{"tie_word_embeddings": true, "schedule": "wsd", "decay_fraction": 0.752}
Each number is 500 + 50 x the weight over its row's rms, rounded and kept within 0 to 999. Layers, rows and columns count from 0. Numbers have three digits each. The size before them is the row's rms in percent of the matrix's.

# layer 14 attention value, 384x384, rms 0.0467, rows 13-127, columns 288-335
090:474516548482477484537538499466547487600580474503482555519538520491568564595573455591567577571402466568502521583535459488535476517417392494523485
095:523474494431428516476559488409524497480538580487499507537502495506634465500456472396452496588616582486500529545533508527412626436455451460501511
093:529540516556558499552502554437503532518568506424468459545634434428514447500512577527591514431492441527518439396572464470426454552517495471434508
093:432482562585481574523540513534529463478460447488577396429497431483491475509342530585387563512478521569527522513579523435471482416538503527549443
087:450539482545478518456415465458540482535627479539516474429431479517416548566500414541534440566504520556586484509546498481532492465556531425491550
092:579488465410439528441473516530556505464467634494493517461446454476549524504472433452549464492509576606471460449502520368488425519523471582411443
092:438590506538554548489497507504530521496340447543502430563461398510546432481504548592585552432483550578425519605507449511546421482482484563494471
089:505510431591474522531499415542519462559493474448436448621546511443465420475429418465495419466571444522555362474575557478508485475525526464507540
090:409512445504500550536497545451449437494499552465462395475485584473427522546481504420492462435479433565504437510432421470523463538593498570592441
088:436465552565499504507462537475449569526502545502387449440528511548476550466482463559511424433468452447545439516522485542560554511554552453551619
098:409482581521509546586479438468494519562444451563521545622516472478531455536496571606529532515482450510506499544510512572512555505459414531529451
086:511460372512535534450479475448481564452499446410530476566491417586639649475526505545511529509562512493531491528556561554519463419564457475448417
089:502481414387481436503560458571466517509574428402593432550498502585468523510446436473528502486454569488519588586465583467457500518549432550543540
086:487550568521564451445423499544568557494542439523382466476490463479538456544522513550533525584470549491575576467465428431560514574516597532493475
089:459484497528516425497516559488520490549522461533501556531565566354553444492581531464485523440488364490519581534523544507517508511563533465409576
090:395456454533460449515549557531570543464534459455411551524608577466464528512464491487442581454529500530540498503573573475454482457526570555443536
097:530612502558484480541552522570511479537571535529507504578557492507432558469428518468540506409604476392476504473547497536440403502468487424504544
099:399505544489526487514454404474528503478473510515478528483486522472447518656545468428659479453415507441506557477431466507498516480535555530436467
090:530501547574519511455508470559470501551533507483563525566509602456549442501653484455530356512605515446511551430542574562458407444453536589473394
086:499468354465600455504494473487423482469424482540429519545533450485552436502518507526433469406545507480522479617532490535510472527559410452517444
089:446493495490585408475568484557411490463506424584412395426530405595610514544523392539514397401524463444500410548510469558509505407499491543564500
088:521434482495612524480558541483569454363513550483608527509413497423510581543498445429570522513516452472492503524454473440469545452525484511465483
088:528608485486456506593464518466559498548525523499432500583506513584524527497478548484534521480422543568510560551537488476492519490585518523548531
091:527517602510516532587404506467467517492441566455466522535420554425493463559441570385521467552489566488520480525546532548499478512496489486467497
092:516443500516419463538490485515466457450434442437399499475534613602473555527441466409571444487473510525438413559485401497554420491497584497595465
094:364459549546392599495454501479459532503520559404461441537492531561509482579474427443543526436474492536566428471486542487505520495494441513410536
091:520478471575522497428419498613521547362518583480485491427562580495524556489389563461612451422519534522459511434515455564404507573544489475523515
087:492432446520534442454479488478613462519497493622514456527512503466496468500424553469537513514496461525565451518528503453494528437544435606484569
094:393491534436524488546522540470448455418588439470473531470526495506448511415461548405465491574509526594475519526535561538576503479493587448490516
089:588455643428470507495517542558534506580459484540500481565513563461482531531519499561600514535534515491411449544484623497518481422426551487536601
093:494498510502404511502579566491458452518478520378504477555469519525470575489469473437492517560383454460582550512503502486575494501476528503537576
089:484458525490470462455536500551555564485560481463485498534473444404449441431490455527547530458456598517546462443487505530538445579529483527489536
089:447490514517518538564494502528481425474527555490531503467484537489505555414567493433630536506448522480499568577508493603515476505493539392545507
090:527450543457424579526417498465438532572460420447376432523450543432537467470489408537584465503442483446599478506335479457541444509513417492551473
093:550463468586543506524469375554448493456494494390486398567462461478448497514417540518512491483555458521386504590421496546482584418588477498523601
094:534544532515600461481590518507547521535533480483589557487522508564531521495424496435526479588583506430482470508521439483484471509502472470450412
092:461506493503435535534521482410440555478588450478522531534430447359603484537484504561528389436514403463581581508565479523509460481430459509529550
091:419395425467498535488414549469494504514489534566529501493501440527514493476542516501524461432490442547422541512544470431492492496471446526461539
086:561518541470449526535514442425598453517443522528513494504500510502652587373498523430490409612479492389539509523454525492565472495448519526435551
090:470497516501485542467567579577509525499499439503582541530537480531529571424498487525443513456542398520573531497544442524488575511514473654472512
088:452509504515567504565510498551457543463523510474481457609499471477546541536430519583538519538578533463454465479556433426550498501499454516463424
090:490538521507420436463507542535453529462516518543393447580380471491516478448573498463428552542423533457526522529490545485464499504514560386405462
092:510450515574482419415510415537394517472464453537564480493433584519468433496461479483530573499547556568437453460521514532508592481559537523415634
088:393488401464424497441441421533469504484389487386475536414482580494463510510457457475554467449434566532508415485492501466422431504461477526566509
091:530543457571485446485514544461519505530399436484400484521547573543433541585527463569480583561474537492497509437454498517555505473399478426445432
093:517486454450504405582516555524480446519545447526430433434558425530620547449486498439527449435432496496538513588540543474491564536604488495516514
088:463501497528400548484507528547443500469489509497525525421496623446500517547538518543458442438456529513503499454538487499414499456431459435330489
090:573470476491495563459519484521502514592402505458506400476561492523380531439502506523483505572527394447493444453541503481429548510517542500507503
091:414508535439446528467509512497497494483457543606402535419472376558524437580638576539571543444596514459504581503502496539453452529521596410478558
085:525454470590527504491469516558592515524431616405495609556527519475440538469541557482505483504454539575626552536477457493462529536584523545498534
092:508533459531522524378519497477528547545459501507530472440515481453516483518551441477523452575542640490413472478458455529479460481525403469520568
089:522509619483395519589440470547475536649504394574528522483404555469448442433522472548492435550517468540443553507497574527563498495544489432502364
086:452498471506443536551508480449562515502481511458523466524482552523504492493515545479603485529469487534485441398527450520457518526458474433469556
085:562563521463583509515518467464519552507567486520426518438497502543489424501453560438547484589577514514514407399483417517505487465525487505490523
092:605469496415483557475550491458525461526573530583439436522558505480502530583569587453435480498418440511562515413500476493547425508448512497506524
093:476483477438529586421488584546543510443545470463554496447615442515438430508479485544516422539459489450504566494513508598505466440454564554482491
094:553484470556536460512430539531548347392470452563482556423492569494481481478392473451441550596460408479449443470544589441467568514517529403410526
092:470524512434495423534470461464555536595530472560539509450478490551495467503535498500445536558518484449503531514455512463553386447488559445476441
086:527556493439521500412384587491582444429511565472555478443380414472486423501507469532500551413617468506417457461517507596493501507486549460479495
087:449495571528483472491528489578568490431506516426468503462549532509527474455454486559436547538516465424538532610492529491567433530475529475489456
089:519538433480527566421456580523438464506496555529472434491447467455503481549398544442533541534521511515539483531438517530592571566540584599480502
090:530484434522493529455495503448463550575599494415560462504425362493494514548448451505450487470533458486408568544437492521529476447461602463499467
092:486403513415482528527505487502531538502456475477481507500445448508457558448449595528484493465456574530499475547489463452528397489454486469555457
089:496421513432530593506425479507539509482491527442480517607511465518474598531579420492496473561466461475400570568456497526473531482489540392536416
089:527555554548536471554494526539505412471546493550398515526494561560431568513484582492527406562473413575434555522439496563523586587473456516464459
086:567479545467477465472486508443488444486558486517535478455471464444490501502659542612494576428415513575500533539569503459583391546361465472571488
088:514437481421629565481444463455431422493468495491456582504507568460488508500644438496452437511538472503496518523537514504570425431453541503441504
091:626459489474533593510637511499544613452500461552501467545513489424476528480502493537493465405425545449412539489461553566525493554420440437490538
088:511525462575489539443525633498520529577514462480473562504471461479469468541491522544509534496460501518531434498587594492384547478465518509535525
089:516473538521408525574508463561558456432530497477607529545525468520433527502565551513448487469452489496499493524458493521532535547524416505499509
086:414488549440489532457529464437408535573576545453487584594467431450439480546588560578403488485499568514420555470546501514505396503458401470519464
091:478550481527549511539611515434433450560444551472548443532579498451519498509509532483498517463436461486451541587591546500477558388438519557578512
084:563409532468503417489584471475535494513486524459461466487614448371478460410520501516451576479477518551507533496537522453554463514535497526482490
084:575520534491492589532476557513524560538455576542519442609492556501423570499456582575468444486502407450449442529504593504547512530560489452607486
087:539433368477467500510486527479459417533552563533457443554507478490534422507517447556454452499477457526401533515534505540528447488595533470422585
092:486422499421599521510563438488532587475478655526479497445426434517559501542498528512549485479603527459506487486481507513585522491467458484460533
091:495537502518513561457466571522467534487521514481564462518575459390492533514493518445515661505450457562468501495524540457535455478480496502426591
087:513503549502548581482558541428437482423404458493515524438508485420459539569495514461543406509576485479544512506533524499458510464535465419558468
092:458498555549532525449493371536556396471577486519561550513557586414606464421588554537520556532447400534500605478605491489470434550456381491478483
086:547484470494465541424534423536412477439558502420541488462516475567475523469521510488455395436522520582545535517439466487551598523484508456522537
094:536513476483455468422513470531459514509568531430597454409458534514412580502563451501455554527449529527451475548550607436512514369482416457510543
095:516515429487404421438602538461493452543416455476398514435590401485538500383482490527479572416538501546572500460504458569503434438497493544564390
087:501592453439506494442550502465504463464512610517482552550573463480662522469492438492567486488449575504465537514591485465580435431494485516476456
088:506559462460554496482540537538510508561472499501424521460518504525527434455436472498603451537458534437478548471513461509495529512549574505488467
087:560419569507540585432502540503446487490499483494557556428531558502439476578477556505572390471522601570481477518536418447510470546515490466450600
095:517560493496517499448520527488538499483550500471492479480441518497430535479497419600523468482612480478484572491487533602437469478526511461502491
093:419591408502472557539516527532462473499512512406531413549498513553434586512528505490416523513526533478545510483439431545474420497497484556608459
090:520569481450444508449558521466463527483560519464496535409585513447594537473581568471513495440518543503459512395481439523473564567449400440470505
092:486485446457486553507516483494485455434402502524579419538584436514591504430551513592503439521566588436477443467573407452547461527510507535551589
090:512600517480471426460562542608485481550480476481606500456487545454411586473527559483559431487502471484462576510512504456537522541571601571452472
089:411491501534501530497531424505530523568399562481481463553507515436485518517424433514501509527565526617517430565540582394454525415554530437356552
091:506538485470480527451533535603527455488497490571470517523456481572566506508466411387561537535546508548506538519502471436429542408526488465458514
086:523534567533487570569471515603551587535587454472426501422413440505476467558469477489566534513489472570504498477525485499525491509499476472483457
089:471496496598578553526521515534547576495473477457549560539462528590470534469483527521449457570555517576618511472444576469403474425502392506466537
091:460630476516594451471499518533515570478502506440574453590433517515433517479483490499462557488504467499514475465448463467549464408528502455557463
089:501550496569571479423498496592537584531557448467512471439489579528524529501440455478435502528532430560481600546463415421503579522497417438618514
089:487548503425512591460376580569503516608461509465544395545579574486467594542367521414571489471496573463514452595539481578535496470582511446473573
087:544591551497468511467527417417413465548584450536535485492599436449543424526513458551498597428487555504477447544455489524495510411492452519585415
092:491518541543450496604508433439479500467522472484543444566505421495512520357494519448505396388448485477522394462420491581542439473495526542487587
085:505489526454580544551435489505460539357544441499515542511553576377565434474472501525509534494647505518504484418429419537532447483454583428484555
089:542627558587449492450460499497555478491457472477561505574436464467493545562545605515508502538441462501433471531455479449471488492469539447464503
092:523554509496490455515579502497521547409406510493405496497562589444439477519422461496470522525469453544394510416538479481511509539564471422492506
091:593421449538504513471542534436534448554493574468547589517553483618561457462403493456557432462519542536440437511427554488456545481533578593494461
091:481432441526450576418504506488339536525467529502479519398493545532564465464464617351540450533494563480521490482418607502539572509516590424458448
093:435511532573506489535507526445492498449406552452538620527470538472466568459560512501497444484561470487533564492529510390480507589555485539511531
086:482510501453555500542409502594532540324516462484429507555333483479531461533484450522482550502488539523458493535515507492513501446539420489466502
092:637482585527462463507540455587526510542534408482506484475474529525514439503522518506464497536580421557501480565593397579451554492399446451542437
096:539420544495477489558517413559622565492496468428494508492513539450569408481563538521530530473475459378508510462537477492540441477497575440543507
090:478566451528372466545494507501484508466452539473455427522591478624499491509391427428451524579522500484448483506567457550494490483553478532384533
091:461551439490432536501479458536605535468422538459423464516468367409602498483537519499514513463563556463575562526434524495448459541511575458473491
092:495495560511514536512521578496581507571599542515502485438477478432447524526501410530442458564521474446489518516491522467468544456398525553478552
094:463589461585511504439510419444537543465509428544562579484532525543435488496567510544445473524583529477557628457498516482523502390459453559491465
088:465539458528502487463455529455471574453625534463497574443519611549547537439463555488547500448470526525474400551514524467495448541490635461456526
087:551526498514417511468609541462522500501541483503545531513381515470516522472557449420545556467538488499492509495503551625435592504405466496510397
090:513431423549413520478455469523369437497482448467527552525475581550560546508391496475493523505468530466533509493518428548450534541559506506547467
# layer 14 attention output (transposed), 384x384, rms 0.0559, rows 13-127, columns 288-335
090:501478448473530600508420502456531456462441529565441499456513527441469413526409561392453512506554501532504499454422592466430459487536559437523413
091:329547496435553545484552506492549456632531418450505454462520458432464384483595479519421521455443470498478363466477490501544525521589516512457464
094:505430433496518461529466487412542482474504535563578517433385537434479540525504610499343529540510471517531466491542580551564497518519506521552497
092:538551476575497457438460483460445530541425538563548516638546627563484430480597449488521461446458394477499432453547583424516486537504467438452540
089:515482478391545413472651438440462559606556482568429485520530509519502416516524537435494521510505503472521409512419466469589522526527536524549436
091:467565548540502581537493509430470498477442372595527559496570582477404462515529474510457600494460466464551498521495408475426577495615469444465557
090:554458573505439467470413520529566437451494543448548520537488513469457462461510478408496434550489442425507553489548581454420532492514488500480562
086:553537508457550501594479462464528513447473530554597498415444488482552450482532526443488519608441570488491459468577508519442534496507515541548389
088:559536533417478444514515495600529550520537484482558491477528498627590498400576500485546415502513565487457505477466580530493478375447509476468527
090:510514456540529436486465441464582449524430437433559522515532595610552414514454574540466490402404469542487502552474467563478435439486542537518440
096:581511452457547477422484580608548489489466549447390463468386484560582473479524492434460487506599570549533542445469471528441452456505508555507502
082:515498500520482502583491448558450404525441509540511562573541469435441423591465509439423445442486453579415461418493541462470532394490511511490494
084:515522541498551491495483566529481528516452486622421500438464550535425471489531549551594595591475458576520421463485537515582515622470536524463506
089:479522432495476382472583462467478415515575472464535505560458542498475459562412487440478585529506408491471423619487478474452489521472506442562486
087:562484467475369617452470429542527452476576553593490441493445522562428540598448503499521494506511565515507492445521426512538475490482513529611400
087:625490581545599524540486419513488455514520526522583496486536507511520527505553504520445496551471544459468393538438510582523591513530490484506492
096:427475579400528536401478545499439556445532462512612560477484475510580524547564527583506513449477562536563530551497566554512661472488511543491479
099:561473519487503442545483474576512554508550510516391489432536454498485429516423459442474511547494514469457533566475459504439404600487451500497559
091:451535528430487555557398545474605535517428516571434518510516614517487553564581500441448621487599480580604564570467529416538560483448564457543547
083:584499588539544520557543486498433481573568487437514539458441441506514457493509463489504448538439427542471463428444492411493556586424500641473466
089:608513494537477523604535490482538444564589575480461476535542561445513541570491594493481419604463492487443573510475488484558513513508565572464549
088:510492502491401540456510590452442573457435582594435425450510498558539451466510528564503493485464575534605514470570497527553506577531559513460491
087:404536556532526476450542507475461486424514545522473560508440552501470508364491420496480455465577457450516415502475493461468418476523470513505449
090:496551437509558528420480641535504512520528533573460564370550477469513585548459469551472556436449475394603543529467520452628536453467501534522574
089:409632515567584555511459455495444567519464491479470532495498569553468398517582469549527493556482463501505531493529600473437539497476476511463485
094:427412463535542464486523544479510524565539461528464450468482463545454467379439541491413409499439532476494481518597562516607445493504542538531469
089:546575530490426509554541621539528412533520432443468471429505598489522525529570497478517496594427486444451495455518599479485448487482520495448478
087:537491463369482512497464525603366540538468536440451554447467445486545573455508540470451538459507545484467552525462490509481520539450440402466466
095:535574403497483495457543498522517506532491501570384511550595452476528642561444429529476371492478420480545561516533466517529454564491478551534426
088:446444559495496478447502538512482516471584535501472453578423533501595444427466542481501446563495477557540482396541449520510470544488476493438563
091:503480503504528514520447513501512521435545480557442451435518562532572486427520469555485466518551555459539435495497513481472448492627463457468386
086:448492569526488481495427527461424441585515564623490563638475477532467494483516488538438494558490510555537458549566487567444567427437471382492518
087:527465515534514517475486523467559497521525407434424487507510469467382453475493495564436450544508478521567486456525594444491498523556461604520500
093:455466509544533480530547493605555514471535542509524508489458456554486469513558498521450506577564470575435515408529463528541551509446540522492446
091:497540484505498478484576586512561487503476590535579543589517487580485507487427456473491481516456625490555412472587437480611389446449529521571370
093:470500500472498534453422525487439477480497502530475547536443486511423477507486536558494550491395510564544499485385547388443531469534579510495555
090:497413468422503469470401477524421449457560574525404472403511419552456487574542486581487496507473519505417465461511413515500537558457527532551434
090:460488539462545455509569459398500476399484446486572574498531458364435481458493542533518535433515506559546482443480530478451524476451575531541463
088:407532443476490435416343505617436478403576444615474574534519437531417438499468475523411561545467552554486549389557465574448494494528475569459577
086:417407467473473461468462427479453470467595515540459498496478532455503496474504530437509456498473451517426491531456539473447452478475511382467579
088:511426489568454543385511502497488502497577484501498563547467491570481405534449411428528469471515494452416462490471485554584483470551521506484484
088:459468582439518514462526512457470499491479482406379422493542564494509400458507527552480465492471563473534486479490513498512514505492440587565469
089:483520416521552573497399521535571491529589518454463450439496502493611512549536459486514483469371477502497473502505548523456448551439482440551562
085:565547530524554547509565467539533494497434468542567523502548492564427511554482541526489506561528457517517435483530465507503511562567468436465488
093:544526468485491430533472483565504581466478488451379504512468507548454532462554558354454480494461515505453528599475472430493442511473428490489492
091:541472520464425550507540551516574560473593502404441531511444506416438477508478564538445521478437380478422513533566473558471469456451467520462522
086:457441517572515588492487516527560379509485485417425435425512468545554509423515555503616532535538512527519424586506509554426500545576472544519432
089:450410585492462523454437499495550546477500583566485498557498517488545435592536466486593452495467591557506517521442452558494512561478386552481596
089:541411496554509522445446472437498488504557560422558535445546489460416513436452438484498548512516498480558473506557436385518508479510467502516535
088:567493579442515507481412505486464478423619386501485546518528428548474513494452467449545496426479452458504447506561555527524466505392487502456439
092:482519504524481559479526511455467425486506426567521579468469501501522508575457548507509545466458462459499485482570516482512535579388545525546435
088:570491489473540404447617533563480483415616572462456411498458535526509540502524484535545463474492515501576515528564588499450471517442488531490495
084:510577554612635510555518451584496466489478443425559498401536455482444447401510550477536464445403494494410448625507604653411540535567611514551462
086:416499446496491497464466576461454439491462515470581382436547459473565489523418483451484471441500487570517574509360448499455461509528585556495513
090:510582514560475460605392473604497553487500530526527586456532495531499513486484476517460554559509547408440511478492617521470502440498566524428519
090:504499571588567508494421474529528497658562582520496434570440583480637523486589476473462448517456479510517404460535435500497578565488548471478488
091:530467468524461483489595494543500550548505451476491456434503519524549552588592544487488465479459539569547514441470537549562452483503429638519437
087:505518545477557429456500510589426517467442535544517513542531500479552551476533450546457497496619485501432395424527462511479481508483415551464601
087:476494515484502540512575486482472507487552492517575491545553505531482514502570494501493379526508498473489511558511499382420516482473441566521418
087:599448461474507504531384411610524565535440504535474492551478507462393485482504538551552505528461464475489465500555510514537565459534453445385447
089:452434586506499368522493521477513540519519533507485416425514459495596440541500535565506528495518450434430495447530588489497491432451522454628522
088:421576492474497452540477592592495506509394498531438550604517503520503505462651516483535485510524513499548474521510453399451433524505430525552511
089:536580490552487416458497545526593430480508499502485598524513517500444508448555533528595568533620481578444535483554544535463486512482526499480478
090:466548501519459447495451518502548582507508465521529544505517502401436506485571546495564446375505582475577503487543485528505562517405451489506542
088:553498506464553531542542471569445562492468527380492550505584576506542553492472463528558553429515481420516530522559447444435437414535547493548514
084:527457485508513541521459513457513561420418517526475524593502507537480533528525551524573462484643510471431574563469506520469527451598619431542518
084:565569548452523449485496530459556588542493434563432455485561443530541551529441487566495565493492483499419499520421438535498475520497517571567472
089:491514546553491456448445521519460471502496559512504511519428533559491431437483467534563543553536362549491524522563446522495622484548439488496470
088:474448507477624450519470491460484479403391507491393500523443603529501520487491483471483502496475494549572523469491571443573453514550556429502416
088:545504571534558530506570536443430567496457559436461559539478523555524538525442463553516526479542499447425441466487576463602423507505515466502571
085:609460458520516489404454473528529530510498460444475533464595473501500511483452468507480522454573495514592461487516504447507493470437508464462494
088:555487512503509455501457472562634490478423427544612490608532543478497442484502455531539494465565517561480442540493472510459489537413549470517479
084:466583530420451462517494480549476599496430446531462494518468519499452477619509465533574420601543505497453548488413496594458517427355559510500455
084:438546450445547455538513533502489567477479386470535551379547465440497466398525476499527474509549517504542423523561491469417511463421440490411508
085:421507506488415549463476428506567558502497481429501487492518428517507490489467481534578504415528497426528465464529480451474557437587399543616474
095:491544626579533457472531450447444506523550407512586512504507482501511487552438339634459480520538511513484570409513535482536583556486545531501541
085:583539419492466573487543401461524459401416439510464537476506425552549462501553494481499494532480474468530518496497496448463485563514482445498514
087:430439504494544477393440546535504535553502523493506450337483470565552552540477545527469449439439527507493446523508517530496475466497493636470527
090:543553466485426509486436491447568485518467442474502521440488511491403537437455482513486488497386496558484485439510504537526557432553542523494457
084:541440481533509472506448541475558469477523539469510509545508459496428461492503435605498524470486484535463556503482515524382516542472583494492484
093:553504480487536496521504564523518462486439546518476498570568572512490476507516528516564488543488499544506541394504417486531374546581600460560498
097:470555572508552548611453509539506556503492579536542438559502451492397498500533502513442443564453525524591538423426525458511587415448561499400539
087:481447509555511558506435539508550524415475494535569503536523500407455532525512499489488559520527402525514533463466525468456488512469525559473506
087:488401453546383489522523568472573510437484567451495466539562440598571496508473532509421536409508547586519551599416538473477489447557499485555560
083:476559438491421470417505534490529577475524479468515604576503480475507523492477524507478642371444428466493566519491425550471539545415493577374520
093:500496499437448489511504515414484587617531568524507547483543452472532477531512539522519464504493493554533535498470516437449500533461444502483427
094:633445629471374485479487559490574438398538440500427513536551535542632501505482500526593480464445532469524512558460529543467502503490476532470533
092:493449444554445539570518519437564480552376440478396453560374584479520357518428539595478620539508442522579534483457483484465483495535513524528561
094:454498526550459486503470536476510550602561544507565550531478490511509508538450453398557503512515530493553607477554490478457513487459559579504445
090:503413504468517555479525527468477444448536513476497565547541474514491506594462503471464521542562466501587571446512554567494551530473487453540538
088:511530463482617452375450621464571391495560490497589537407547544506503454512494568493547506530532605522564451492497543521584570560481457513494454
093:510383598466537531513431494414476401562403413394579439470498496418438542379430506529400445465539498495504477467488516488526477488505474486496569
085:523541477467492416448526462540447567459452554639445483514414552485492499477451569552408485498459455488486454561493488476393477530445545521464541
089:628470520461492441477475547486447508489421457572498531441544568421457523544437459490532591399533580555444520600514537448461573452489574338473454
089:497475419447450454566504609463383521510418501586502498484543552503514529468512388500597527519448573479556490592430569548477561560516584450475481
088:467504557484429558507556484475513371442476552551552514423507542477492440507486558502534533453504519526505464510480459581497423540626495485417469
090:454487524545476455541580521516474431437585468402459546468523446492397494519459428563413514427529475488517523449376432486427564484522480563493504
084:528517415570496439571509498491542543503398587522562445471416589524492532490471558507577518496427547512412605470529493441408500578415490468496505
093:526569510557558480497421527539444525538452571610507471464518476554452418561446427526409558564539423365464536428587481466499541415450494584598422
083:605483447497532548461525521478477511499480569474511551569470472447512567533486487578453608490438469453432438485432476482449448481540610489591543
084:490441436533501545558449485567484518498514496571550517550534523517486480449507492398560494447554478575574529495534508612490522544465452423474489
091:472480400418494605447494412495550469557563495565426534488443490565579522443559491622523483563445508488534554592486564503473485401504477503531547
091:499596571478485501523406423554501495445505439554538477438479548407523509565550475442559478543407535491504489519578456484516585542495434478486569
091:466557536507482505456499538627583447597495412465448480494526456462491626515492473458502478588436441465535444537491434584545475561467414548530492
096:584494597579441550544509572514508525498489512521500562589524499544510523544440532506517516416465531487551489553474600546501434418529507452537460
086:529465532548349407497544511384499498579451475528499461515551418458510484447481512510466522528555518386491530456487447413583515494431580446558490
089:492504529432496549498497409540587606566577553476568552498412468519538501466452530481462496502512517554502501498441543396576499604537540534418536
096:422470531504531460439434429534536496618544554499509541583546470543467529459463450408455526485541428554529462486428568482575547441494521507492527
089:503474505474446543460544531493537424563588506464442586534515410495471471482452445515494413432444523540504488452511450507529479565568481538622484
090:458484498536547493517447535388533471520590449462457429462578540455513494508558517566555506553501482433431562512567510528567538492555580529485493
095:423501417519512486538433465427313540469517447494480329521509466513496461517534555508503506456578593516523473499526473493397499530429417595466437
091:575449560404490505508500610418429454478470528495448470524496596390611430543481496458497581462431474546431481538520524526400470556518561529511456
086:452536523593515556528457510527447429456460401502532472510505499477550518634521464434477493551515526517515468460505497489452499446546486550458493
083:495485486544522417520378522526509597523486518589348526580485557491468486538513460485485561483562514542539573480481509517543541485574498566432519
089:573541498593455506510589547581515439547485545475429489491528486457524378581502400496559554511373481461527482554491513490445417531592427457443523
# layer 14 attention query, 384x384, rms 0.0442, rows 128-153, columns 288-335
086:464489477487538481548514474532590528453536479523545591569509530522494440475595572523471519394555440507455512525518501519525496444516458558535538
094:503480389486363543433529554485582587363559482458536428512536405469480466452566490529513500553422428593475609410504497504508537486585514478463531
091:533524498587492572460432476498480454583491450514510489515563498527376470463528475441487506453559495464473455528525538533434486473514497466479468
092:456465452550527530460546523451540591531475439489535565495518408526585490492488452450448490503473490447568481576502459595534488581507476534461562
090:432470527469441546461505572553589468474543541415562442486464485457521516423498560443471528586486566596412500583547531515615480511470578358553501
088:419500503533405486531461573476488476509462495486626504576488501463372443483525495532517570493486604499557587434461518546422518489517427537450549
088:531466493513529439511469455399492596563475496534509468477529385507472485505458514496517490544464567416553498396413508556586524500588629484534398
088:501612454485499538535530544516515515560527484435405506518521529495455416461615394385441525539523491477486465563557401495462357494460548529529511
082:543518567496451421566472548478505505489537432481519431473536488473456470548520572540484471442576462489480462548507554424582494493455510570458450
098:524394478563455469530494504441478493469516552481544463620463547500481413488481571511534492511547437435569472410484412467561450513488464357494405
091:616449543560588491374540469372509521483459455491522467570491518513579487558486578529514535530563461554527452502504455429463502413554442453512443
092:528528408432503506523399464543476450442543534470482478425516472461543522483532463437481510554505458555590575431536571581494558459491559506462509
093:520510497453445525429495510642471623398471470650552515570471418502511517608446452437438495545498451574532433459413491557519572525478529611502464
086:577475501481428498498429552439386429554517473523520556512514522511518453557496550467439492537587482588483442489507512362514549467469582441570492
089:489516531447443443483553530515474490538452503537414523470498586522406472562442493465497509521505466521491401543508452574505511512506550500532590
090:525425538415544517520489472484472490532425461491488491458470540460515437487511443510524453465616494496461506548466578513447512511538521498556435
092:406507499538557562618484578497414514493488539497554445528528520488583509497564442549536478502499537567433551526538430563441507556444523506528467
084:465501502477413451491476464506481557565503429468418407496474473485559571467583504619362440443460584480503595463469433544464547604582380546507428
090:577438594548546528417549496599428584511503454460495506526505548590629557439561481545472479421541514501449406531481407562550517493518467526459422
094:450534508514557541466336485510531549444510510481413539474546526429547509448493453492503555446468460536524487476494461524497526496492474483444514
086:556494445442519518558462459422475426572550464396467480466473507561511498404563467526599612497466454536500479473439440521372450562479455413525488
085:413503493480480570480478544495473582620478486481550541472503598518428556454585538558473498481500467517477450540526505590552503445522439469514518
089:529465580516584593488547399585471508496529427544415491508577372520541472483477509582496449491560608565440495545486456598515496498544510554586470
086:371616405443404443537412447511531547471410443596457473529540458525452480446425491524556517537458425463460448534516438507542495463584589434508500
091:549476561502488516534446495505531528466433509539510453451506576556496436514458488398426483514492527488497499578516421459407510519475500453500502
089:484536443464421556488474536564446509457433480463442477546597484547539488461506558522556485464470555426481529524507548553543542487447523522541434
# layer 14 attention key, 384x384, rms 0.0463, rows 128-153, columns 288-335
083:547452482473539548536538563517516534481585541390440488513493458401502420497541499533437491405494569505411571499483436407453425413452547452498615
090:494564485513354488524545390502458498521506535542558416461462462561497459434504588620613555510455509582537568428483395425508489518500574528551454
087:474541503487483595502486441484428500554439449549407499537382460552559479465448438503587496394620441592520529594504463551470553500507424484517548
089:557428506476434496556461558427548422506533501503543552461496438546543468533449458574452468461523536423598421446531585465522580564498415559523436
087:481464564429412436446465520477559474473413489478536506585549608428445468467496442510552509507532545588407443449572559413486534531502603500529585
083:506454483510548487504549498527406502411463521420484487510464591443457496563503489469456550451499455500523549520469590500550509498469548563467460
084:548392486520460604490415525403485540590501474497509500498587464456515492497440412448512547506434494525616492463480396515524481479508583476494512
084:526574449572532505484582515520505410470394506448463577462491454448486479546544436455452511524597512472533489438545447409349606494497488541566518
082:437409511534574404479558521573531547392538354451504473505596529340545528533380512547509468506546509551531499558541439483561463407536447402543518
091:556532500510461541494443523482526470454510473403638543533564552442537582567562584409507547454550505412528493487460456508540555482495511446426513
087:438515495494453502607449439465553532497474488528597526540470553521559525566519447540510545480542511521507552424395525518426471549568470504519477
089:448476453457454491565533451500528460505442549455535530550506496571551524510416498507512439572411537490528556533564513538475428454538461494546377
091:491479496508489462516417587500445545544472497447540513457443401634470461494482448527548453511415543457473500510524464539498498576532529572428461
085:471474586479473437569498416467483565400490496531496539493431430541520515510567512539451481506588516532444438463464503438504485448415495531500505
086:529561451403446456417501545508490503408487530477488582550543559531424471530582528507564517513497505525509452425495561500579393433496490523592454
088:610507538432539490553465598499447499521492408574550477567514485506584521522502457501479538512494418497487602468525467521512511549493437465490542
088:478520517579533472485511476561468394605425525590594535527450519496531471371484473617478582515599485443487454522549526500534523531549531468433439
085:481507552498521456528557391636518507439577479530412577596595487571562494506441423472473523605513504427527570472509348493423498526511466503461597
085:472443473437448515465493444493559523571495510422483526484524602432507444606458372530575522398561469458500540518501505569481475485550444484415494
092:546502523468441566554510507472603513457517535518476541463512550506546596532559516461458471544459352555462497544533509499459499499371504459495465
082:386562431461457437528560503446570458514457499505486568538416529488479569423554497446479488523435447477476487462489521511455470471490488452517625
080:450512420518527547428541427441490532510449551488463498441547542518459485537568559483532522550535568515505515485509422486528553521476492541558391
084:493572420511505515566422580477525530492519571395544517480472517536545458473528583499503547492542479467456452450454457513512505440574595511425550
083:456521487421466528508493469404458541515526456547509534433590437506464512442477457460420522535488564502543560494516492477522447600566473443519462
090:466406547517581549559498566479438502498446552506528544466580429476526435453515432446508511448522430413478416480532512478440477408495441580538456
085:571534487463454497401555480505434493498480493460467435509516468399435489503491472549559516624503446494505520516511492518457399512426496552576518